{
  "d_model": 256,
  "n_kv_head": 4,
  "vocab_size": 2048,
  "norm_place": "pre",
  "qk_norm": true,
  "attn_scale": 0.194,
  "bias": "none",
  "parallel_block": false,
  "init_std_o": 0.0,
  "init_std_down": 0.0,
  "optimizer": "muon_variant",
  "warmup_steps": 0,
  "doc_mask": false
}
Each number is 500 + 50 x the weight over its row's rms, rounded and kept within 0 to 999. Layers, rows and columns count from 0. Numbers have three digits each. The size before them is the row's rms in percent of the matrix's.

# down: layer 5 MLP down (transposed), 1024x256, rms 0.226, rows 570-594, columns 128-255
# up: layer 5 MLP up, 1024x256, rms 0.228, rows 571-594, columns 128-255
down570 097:404476485569458439539596428567551570469435450410573431598443526454504560493477410555478463494565589498405544427518595547508561448505484541513476540522460530490478452440502568533406504454520555491561546453495496454529518561467478509474577313546438577521504454429539501466496460487436494485470533512494470444496500572529437538527514531503541407531498486574484566600409500457517440476468
up571 102:541561319491556469543419461513468536518443551471595528432585474447477390471525528500437437444510542426614487489526474467542495450485443435511500524517508532552493508499516516462483463428592533500477482437464499584480471483582526538579475625507421469393516492515504519478523519485519571445519473628529429553513462504471549474516527532522421557524503503428449419495604420547551474524496
down571 102:533432345474394447498466463482473544499446509583541613439445460457496561554580478535510517471488499467400450535478492535420504499614515587520546497527609546532557567480513621468488482511524510575554514425423533445506461548485539549540480553454472443386433476507528503508494539453540506500525486481516604493397419454505518584501505547439474546475575362465413479455450583581438508506573
up572 101:491488510452523515506561483472535463416443506536484501496422457429549563480521558511526617474571489506508558593462559487528495456559486537496417393483421486552495487495498499538467477512585445474538515526590571558514497566478439519428452481450451510400380505460458563493496413461425449486461515556508451469516493461473470525513518483518457504435537532511527560502538465504434546584449
down572 100:483514580466470458482593621447502507604508546397450569564438534417525525495543502531525471461533512506549524462555538419464611501507477518455455407477515445471589459542487473566511619535439456449514562581589503427519551553459517548489483403506500583567416514553472458507537511463481485513492490339375551559472485508497504603500489432592518512457625543562480501583630508568605527498525
up573 100:510571491578609448523506535434492658550406467510475456472523615541587447470478491473450551442530464598487466486509583510414550575541653444576483524579432453431481513438564496498524453433484528627429464567454497657544548519471555557542510575492400474443516505509509509628541523581533514535513545542482498525440585537484579567528518459561477541504513447545514485464504484504534461500542
down573 100:483423600517599441490554440505564488547493508538572456451569486525443513492454505578531491521499599527483494486456505471497570508514564572597482475531555535560548503550523451569469524539427472556457497483510586512519469546570473514491518534545537488504540554553511505537432551523492539519542498442563513549471462564429482502526673508432450489518476524374438585481522379480548482493503
up574 102:545412500485494559497565431499498496478501470508476456440496515469398534385521553487588464533453485549447455566596550571540520591486538519613433525530550565475550450511580564481523538498589508509522504488449507459557603522431529475547600479504505506481425498473436448484571550504579428452449511573497506423512541477544545465512657485522455486505517497521463482437571507488439539490502
down574 102:508485520561544481441570497509504558535441459489521467549514564509637492600456522574486445507537538599563483503412475543503489537529553435504484489421480489558485546483475554502519524453446520586522480470502586466494522533551485556500493463518459469595491538465461525499398456595452512521434541539472473502394552491441482519556454544465597513569610487523469526499513497407349465492475
up575 110:461580493535516405480539487483576579562433467514548511592487527579515434489434491469511555571395438546433537499586587492442435545503603431605489439515442479491463442468468489443470506579381483522498582549565500420525565528431397524527496511433605484496487537554503583544453456515497554541480511560446549555479501408516495452553456502445489588484454490503474555463506469479514558487513
down575 109:502500530406553392503518518470447499473509609557462511495493535539501510514571545575415491471472446499435606506568496490470564547575478496574483484444553433553470535432491492591535436536490491487514442458478602517475531454517452487517467543591513514483599500541525419530394505465484523526500571391458525464522489524531529464438535512561551553513528531485526570523504447488467463523454
up576 110:494492513461475577487587452470527501537578540542456551573447436530447504554507552549544458499492566492492475504520511494453471462429445511528551437501594436505564567450521483539512551485523628489438495508485507404410504439528464530460545528478513448487552512508554518478492514408407487524521529536437418548535515458547528480480507665501467548578479514498502478482529542572498495582433
down576 107:618591610453487459377565499524521445452578581584436508494473496475496498470487594537534480487503512520480496494526512516522484475473530595510525404425600520401473433459430476586378587474483524467441430514498527487540478556438508489505562508506557466573593367523544434493462523486509518477526544436552460461470631490514510487473513503469457515492429499482576532551467521580440531521575
up577 102:540506512493530511415427567441541452514486560607515492497477526489397530452524491569500547516435447489464458517584537515483450468535612511427510478544530528583464563485493522447590527489456480469474402512474583511568507488481420528537485522505495458520540538438537494477573495484532535552572529442581474513572522437499470554522544503474459509604496566576501347459450492384493532603525
down577 095:494553485428478533529441550518444515485453555514450424468414479471467520498523410495455541456461462498472424563554524524482455420504446475443531456572534584526534506567419437474514489546488521551606507519481596411491450517448484529407525467572471471500462435403548531544539483520497546502436535483507415563470458483483520497512486487392442528533531439478508498564465470502447507562515
up578 106:499479477428388486445444516487495514641399509488549502536583502526441478506489523538587458552470415477534513465473473561546472476519570468488549547494495526573497425484484571460567510492499535554511497545571506487457534479422563568464586531518441550486559522479538534526630528554499465488408492518622563501565497593538594390485506454505544541560525482506507520420553508523450480487582
down578 102:537467523550531543473529512484441438556560506477479557510506406368473514465463434589542450489478462568372529470500436505531542497509513527465470489509443451558553454399402528526573497452453524359492578554449509539628534452504473458511497452397543429449470490479431430501500597555480506487502501534477490507514500497457576522536445499497572540624489420487509491473447551494518612408535
up579 097:593500468413422431511378449399456445513453552577393456586486539415489537541480482421485435584516427527497461450512494441476478465547554508515490457564507457488525577547593526400521550481543534483501474473562451578484544436527445506441499547482500572454502506535570533521510523491358409587570476541515514438498575508508500522523473502489558530399477474457528537569485438558477570492444
down579 097:469437542547502529444499452489485503572469475493539517456430414333555497499467454428466497502453500511458501524503475503526555419484517509479471537533534455413464455477450515444467535486491553478492416494481482443539482531457494513491476457533567518442471468512457466500393496573475522497602553588467463430525538578499532591424503502460528510505421482515489482571507469418456422466477
up580 100:423483549506543509469509469435524512361522495451519472464501540382502520483515427543508514510477559519505462587588510506531576512499619601450497483399353559382465589502527517536403550507600558478437525495425560564492468553519469572551509527447441555508510551470465475517482538456513525580450409540473574532544438535430562510549431519505468561408487586408475518556522426497455515562555
down580 104:459466495537502480487446523436469580464529464506576535535575518478499560544573524463540534537548563431459543520551572521606592486463486515402494425471569515514570433500434506485416428522529476491544512446480429468360513535601462497485623557507518544526509502557585488491507525505476558443554512490421462468484502468515511452514601472525490515589549503543520528572450471549523470491458
up581 100:548489554546543518480453572432526461514577554607481499410413477488525518475487595520502560519569492492515495441580440557638494555517503517447507545520447451549498509456503440499566474525537499468460483564520548467415498501402558491551424469495546468497591466559553541519438530416562455576507567456547631444480511501544521517467500580457484423533570579552452418573487582537532524519577
down581 099:485413533465526440499479531481464582479472578524476493499519556470432453474514450549559575513499548459608592443481500374465523550614501479513525499476498524480546489581564400471506471507528487536504515520400533622500490499440373447536474536462592475490622520444483501568558546471592568512441472490544442575530531568558468499579457475588476528494496532558623472531514496456480525405500
up582 097:505571429480591407469470500473483401604520516441497540521393510543487490560449494479527538476414573586427491537481498550463466392475586474457468476504548478578541566560460528549492642561583500528562541466630538573582487477461550433496551414535435463453478566486500509548503441603462442501425475474416612577503494489552529431440538532507485563487488483491464553436492381425490420449423
down582 099:480519411396661503465640427530576499507479523555412437537438464616539481451355527539624443522435470557527554444510518494473515517516426467583454584534573551579544411470490437495448487498527553487531465440398520512473477547507495505487580523544526483483496413494439372531495466554526533488504498419508481497512497507485470479486491508568529468442493535472462578386419521471497493492533
up583 101:522539483567548493503526536502535471553585414504537514561474476480558506493581515481530490393538533428438599535518487469438376477498455491550515418538501481414451558485582423571529517457480521498478429539569424555466556529524490580503442553447502551493526513510486488504468499395501616541484497379451573441502540456446515538455402437593501453526497559545546415342481528537419426461546
down583 103:489528474549479606491504442475525570458457482429527484545487437430545477476527446499527483482494511549399558463542426553492467435478440554552570557470493488504466466501412512529446493523631562557446453471428482517543480569480541521524499485473518551489585470459505448570423487449478540525528480513518516385484477508505406425497503500494460591451524612499616544456568563418478390417480
up584 099:526400482548421497491459496590503379551499531323528525540479500468565499594457414499610443459537523507506542510539553571520463483429480474465480444542443571547510432462544541569567522443554519499430504475463407422513520510494447498505437569499528521440477524550569527449426455461535538495479455506526502453502505558514412482401429457612462485448566575592569496443477443496514513545477
down584 098:515506365552481450519444394459589517371485518462476512453505489540492552508507552448543564501535510477542474432509456541560488492443452517564557504508513500402474567550505475523420597490485480387582539475536470542532511532508473449499475471636482503453447569501482433524530409503518435512464566588507492517544556510516511488628513479491518526479530507443474439466506479466455438410463
up585 093:503542515543553557419439527454494583417477571550476425463539491453531499588470520458539574524560570483515430471538587505487533468552505403587481542441481587383512448506527518476407486525571530525574583397501501508394444430476488518519449524503476583472540418457505465495536479515480566496515469487458536556477491484519520435419501487480611553443484454564495524450565423536520546562505
down585 094:477592558451518652579455428518488548493460512521565463483381494425504477514522518413459478565494498568445482532426502515536545516498567443472494435483487522500445600408513476597516560416520630518434537456533504577524503529447555561500445495475492602421497541534456515520537465487423463472423471519524491464489573508545414547529545544464421489544475513492483544515430475479437510535544
up586 102:579513502548434470481532554583458433510522526531543498562391547553492506574493563551520507442487483500580485490464479480517524582480424453485490539519458479473494444383481470541440546489404499527487463480558533518502467546495507482460417517498434525436464471577509433452468528474478460434464516472552428444458583544541524425453491411448487511442529496460489563421541442476486403583393
down586 106:556596589534490454551550501482418511480380604487502493563469554512509458468487562578526463527541532561442547472532497564527540492449421496512576425415531495450528474428615532485470549517518569387484542479611486506424578454522527519480512533465477579525525502494472500506487603552464482504520473548520464450424514533466509476550521566431505467496529487441565493469558542605466525469423
up587 089:448501508462494517551504555481431415451464434591541504534502491575435483496509485515524529503498524463509471534444545394526608492471465557509526491555535508567563515478558505568472513459482386407523530500625517554489462515532549379483442576469542573456521406515543446503446521541633477509471482524504509432503469611527456522427509518515528495516461533530463511517548476497527540533464
down587 092:440518546501431522472528366541515475587508508581413502595433570525474485534541444570497557426459464453549412491575446476505463473529427538479497484468598505480497494537440468567503495524492500542585505551468590521555509485477533623538463545445560537454489525476441519424539467520506588557509450549490469564514503587451467499589511501476536421465469587544423556496458603452476527487483
up588 092:557499504555516553560422489494497476453475446526433482422492482589451580497482561515571514452536619476565532496558405528462450426511593516494517495420475529504525511531400524569560508475520510568438571477473441504583578520461529438471517490444483405596497487581517534450553574522458581507490426513534452519428571468389358482535442512470515445540501489522491468500466471503593421477549
down588 099:543589543519494498481478527538468521482543399508675496470517547446465532550551507510420532497452520499495605643512515533491581511473530555328449527528517585483495548465512515521491571517531582552451522583499549472573512526514474556547508505515516420500500534473443419460494468450553539521530489457572448445405505563492414631455464528435577465402531532465486467483583458474547442512469
up589 097:454529596520467570458502545646496454447403552540489483518577497530529529375449506498559449458546517491516498420470562502471585535445522418547541533474523506461493477567444604524458421503452444537531478574457488477521485474464447515445567440444511463547467511557455628431501463538495577509447529630501443479473500539564541462535548414512546595485532456498510498435528474438535555508509
down589 101:610377480479486488535503409468478501480565466491526532548519415492472393449530575506471568436489570460467481518425447528455550478530524471491455486531501547496443580569508483465555514452441573485475436555569518526484439450434506589480514615547545472446504492454416517456393488509518532527544478505490576469412500530456519518504539554536485578569346519506519534460507582485617473465517
up590 090:564489377481464537496454543496469456514513544514400495541528528404584537567522504428528525468492538442517500438474456464474474423479480477523492483497498561517537563584500487471565457438622463562480443411552536459526441483436530516496493473471538491452588588447472448539492533568491384409467492507574509496532529522542539542454483507515460470540491495568422632459492580465507443472534
down590 099:466524520546415484458437482485445487518498391517455457507528508422530454557508518453476441498488530520482551501502446495529554481477483514591490519469472512509424555412576534520469409458505478468465543501516427404501512434425522512603497479493534451516552574382460539559446454439527474515393449386515516527467461512561493576524526612483468530467446517466489593474401464481579503462508
up591 101:416484524448474426433445534440546517458471496594438593532456459522518570490421455480460503475394512430486500554507563514526405548570538474482464475488493482552502516496578508511512465485526509523476465387458520475461544634497437479443609489435514504436491576538434490578553458524576579531379350487551433550423576477466589487489555494507608476447489547466450569480552501491449504487532
down591 101:474498510497562519485476521568574590455570575485446567527508474463502619431524487526478442467510490531470502518581530434511521492535502490445497556511515531585472509611542493490467533512479533595589464534437558491436423550594558533548574401532487462540512532436526502383409443490546464454449418473484547487419581492511510560505584540504556523474568399523530555475511571499494508532518
up592 095:470479507439410549504468435537532596406482593523461569427462529546402504499507583577492531496551523530490506383494497510540498486421514471507513523483540427416591469494586474524499531448558377484493548528497459474508470465503442476527498469394468448509534520525405506517391604471461430542531513499529526534523509470488580499547530497641455479540467557502509523542560482578470490466514
down592 100:527594579597529526508511437486492466494568528488466460427606527545626527506520473541562581539475507447415493402512442481536411489503392465532507527454539451432489496463440483427486475444513497529433514502474513444509559442562520314498442414548515418458523506485550461551486511482620458523485515463445475530467395456459479576503447523585430556500482464512592469483503530483355539473576
up593 098:441538468454484411522505446491485428512553507448408532474426505440509417492439487538462649519506487528468423498525511503599476518528477620525536453459446482505555530525661536496476490517505524460478528527499477494508505526563506521530484520444522498466428461442463538497521502504515500494535457441504509490466510508511489485488554578495501537507429536526539422421566616467561529484550
down593 102:459433456507434602563537522484517580421529437449486464501426396490573482488507507475440569516438478535494508436505445372463521550522447488370487490552437500465526467551483508518488508562522534469499571437493516479471538441537490469456494565462522578526464475519494505458502634616506499478449533488585471430430519483544491551456587488598587526508489472510529467428499582512607518498556
up594 099:528619437403467527596535563498519440460443524530502513514552539600587555512428589521427429647487544523550496484506498469505540475480546484551458543487404447503495494540499457468532470437491483505410507502527463539507594519491525506455455451418538484534518491412485474504490388486464499485550429529475535528400456422461519515473389404502485561547488557571444462459526450477443544479496
down594 102:494538490434429494502448483532501556527529540523503473478573460522517586470500575475485412519541530426488544487517584447619438448488421532441567507614448512459508411472580473451407441431578483525493454532473497506539434542538435542522600537579514386533459574461456406458518520504605425544511475539478425556571487526476459506545512417429475557492457439510494503532490498560468471559541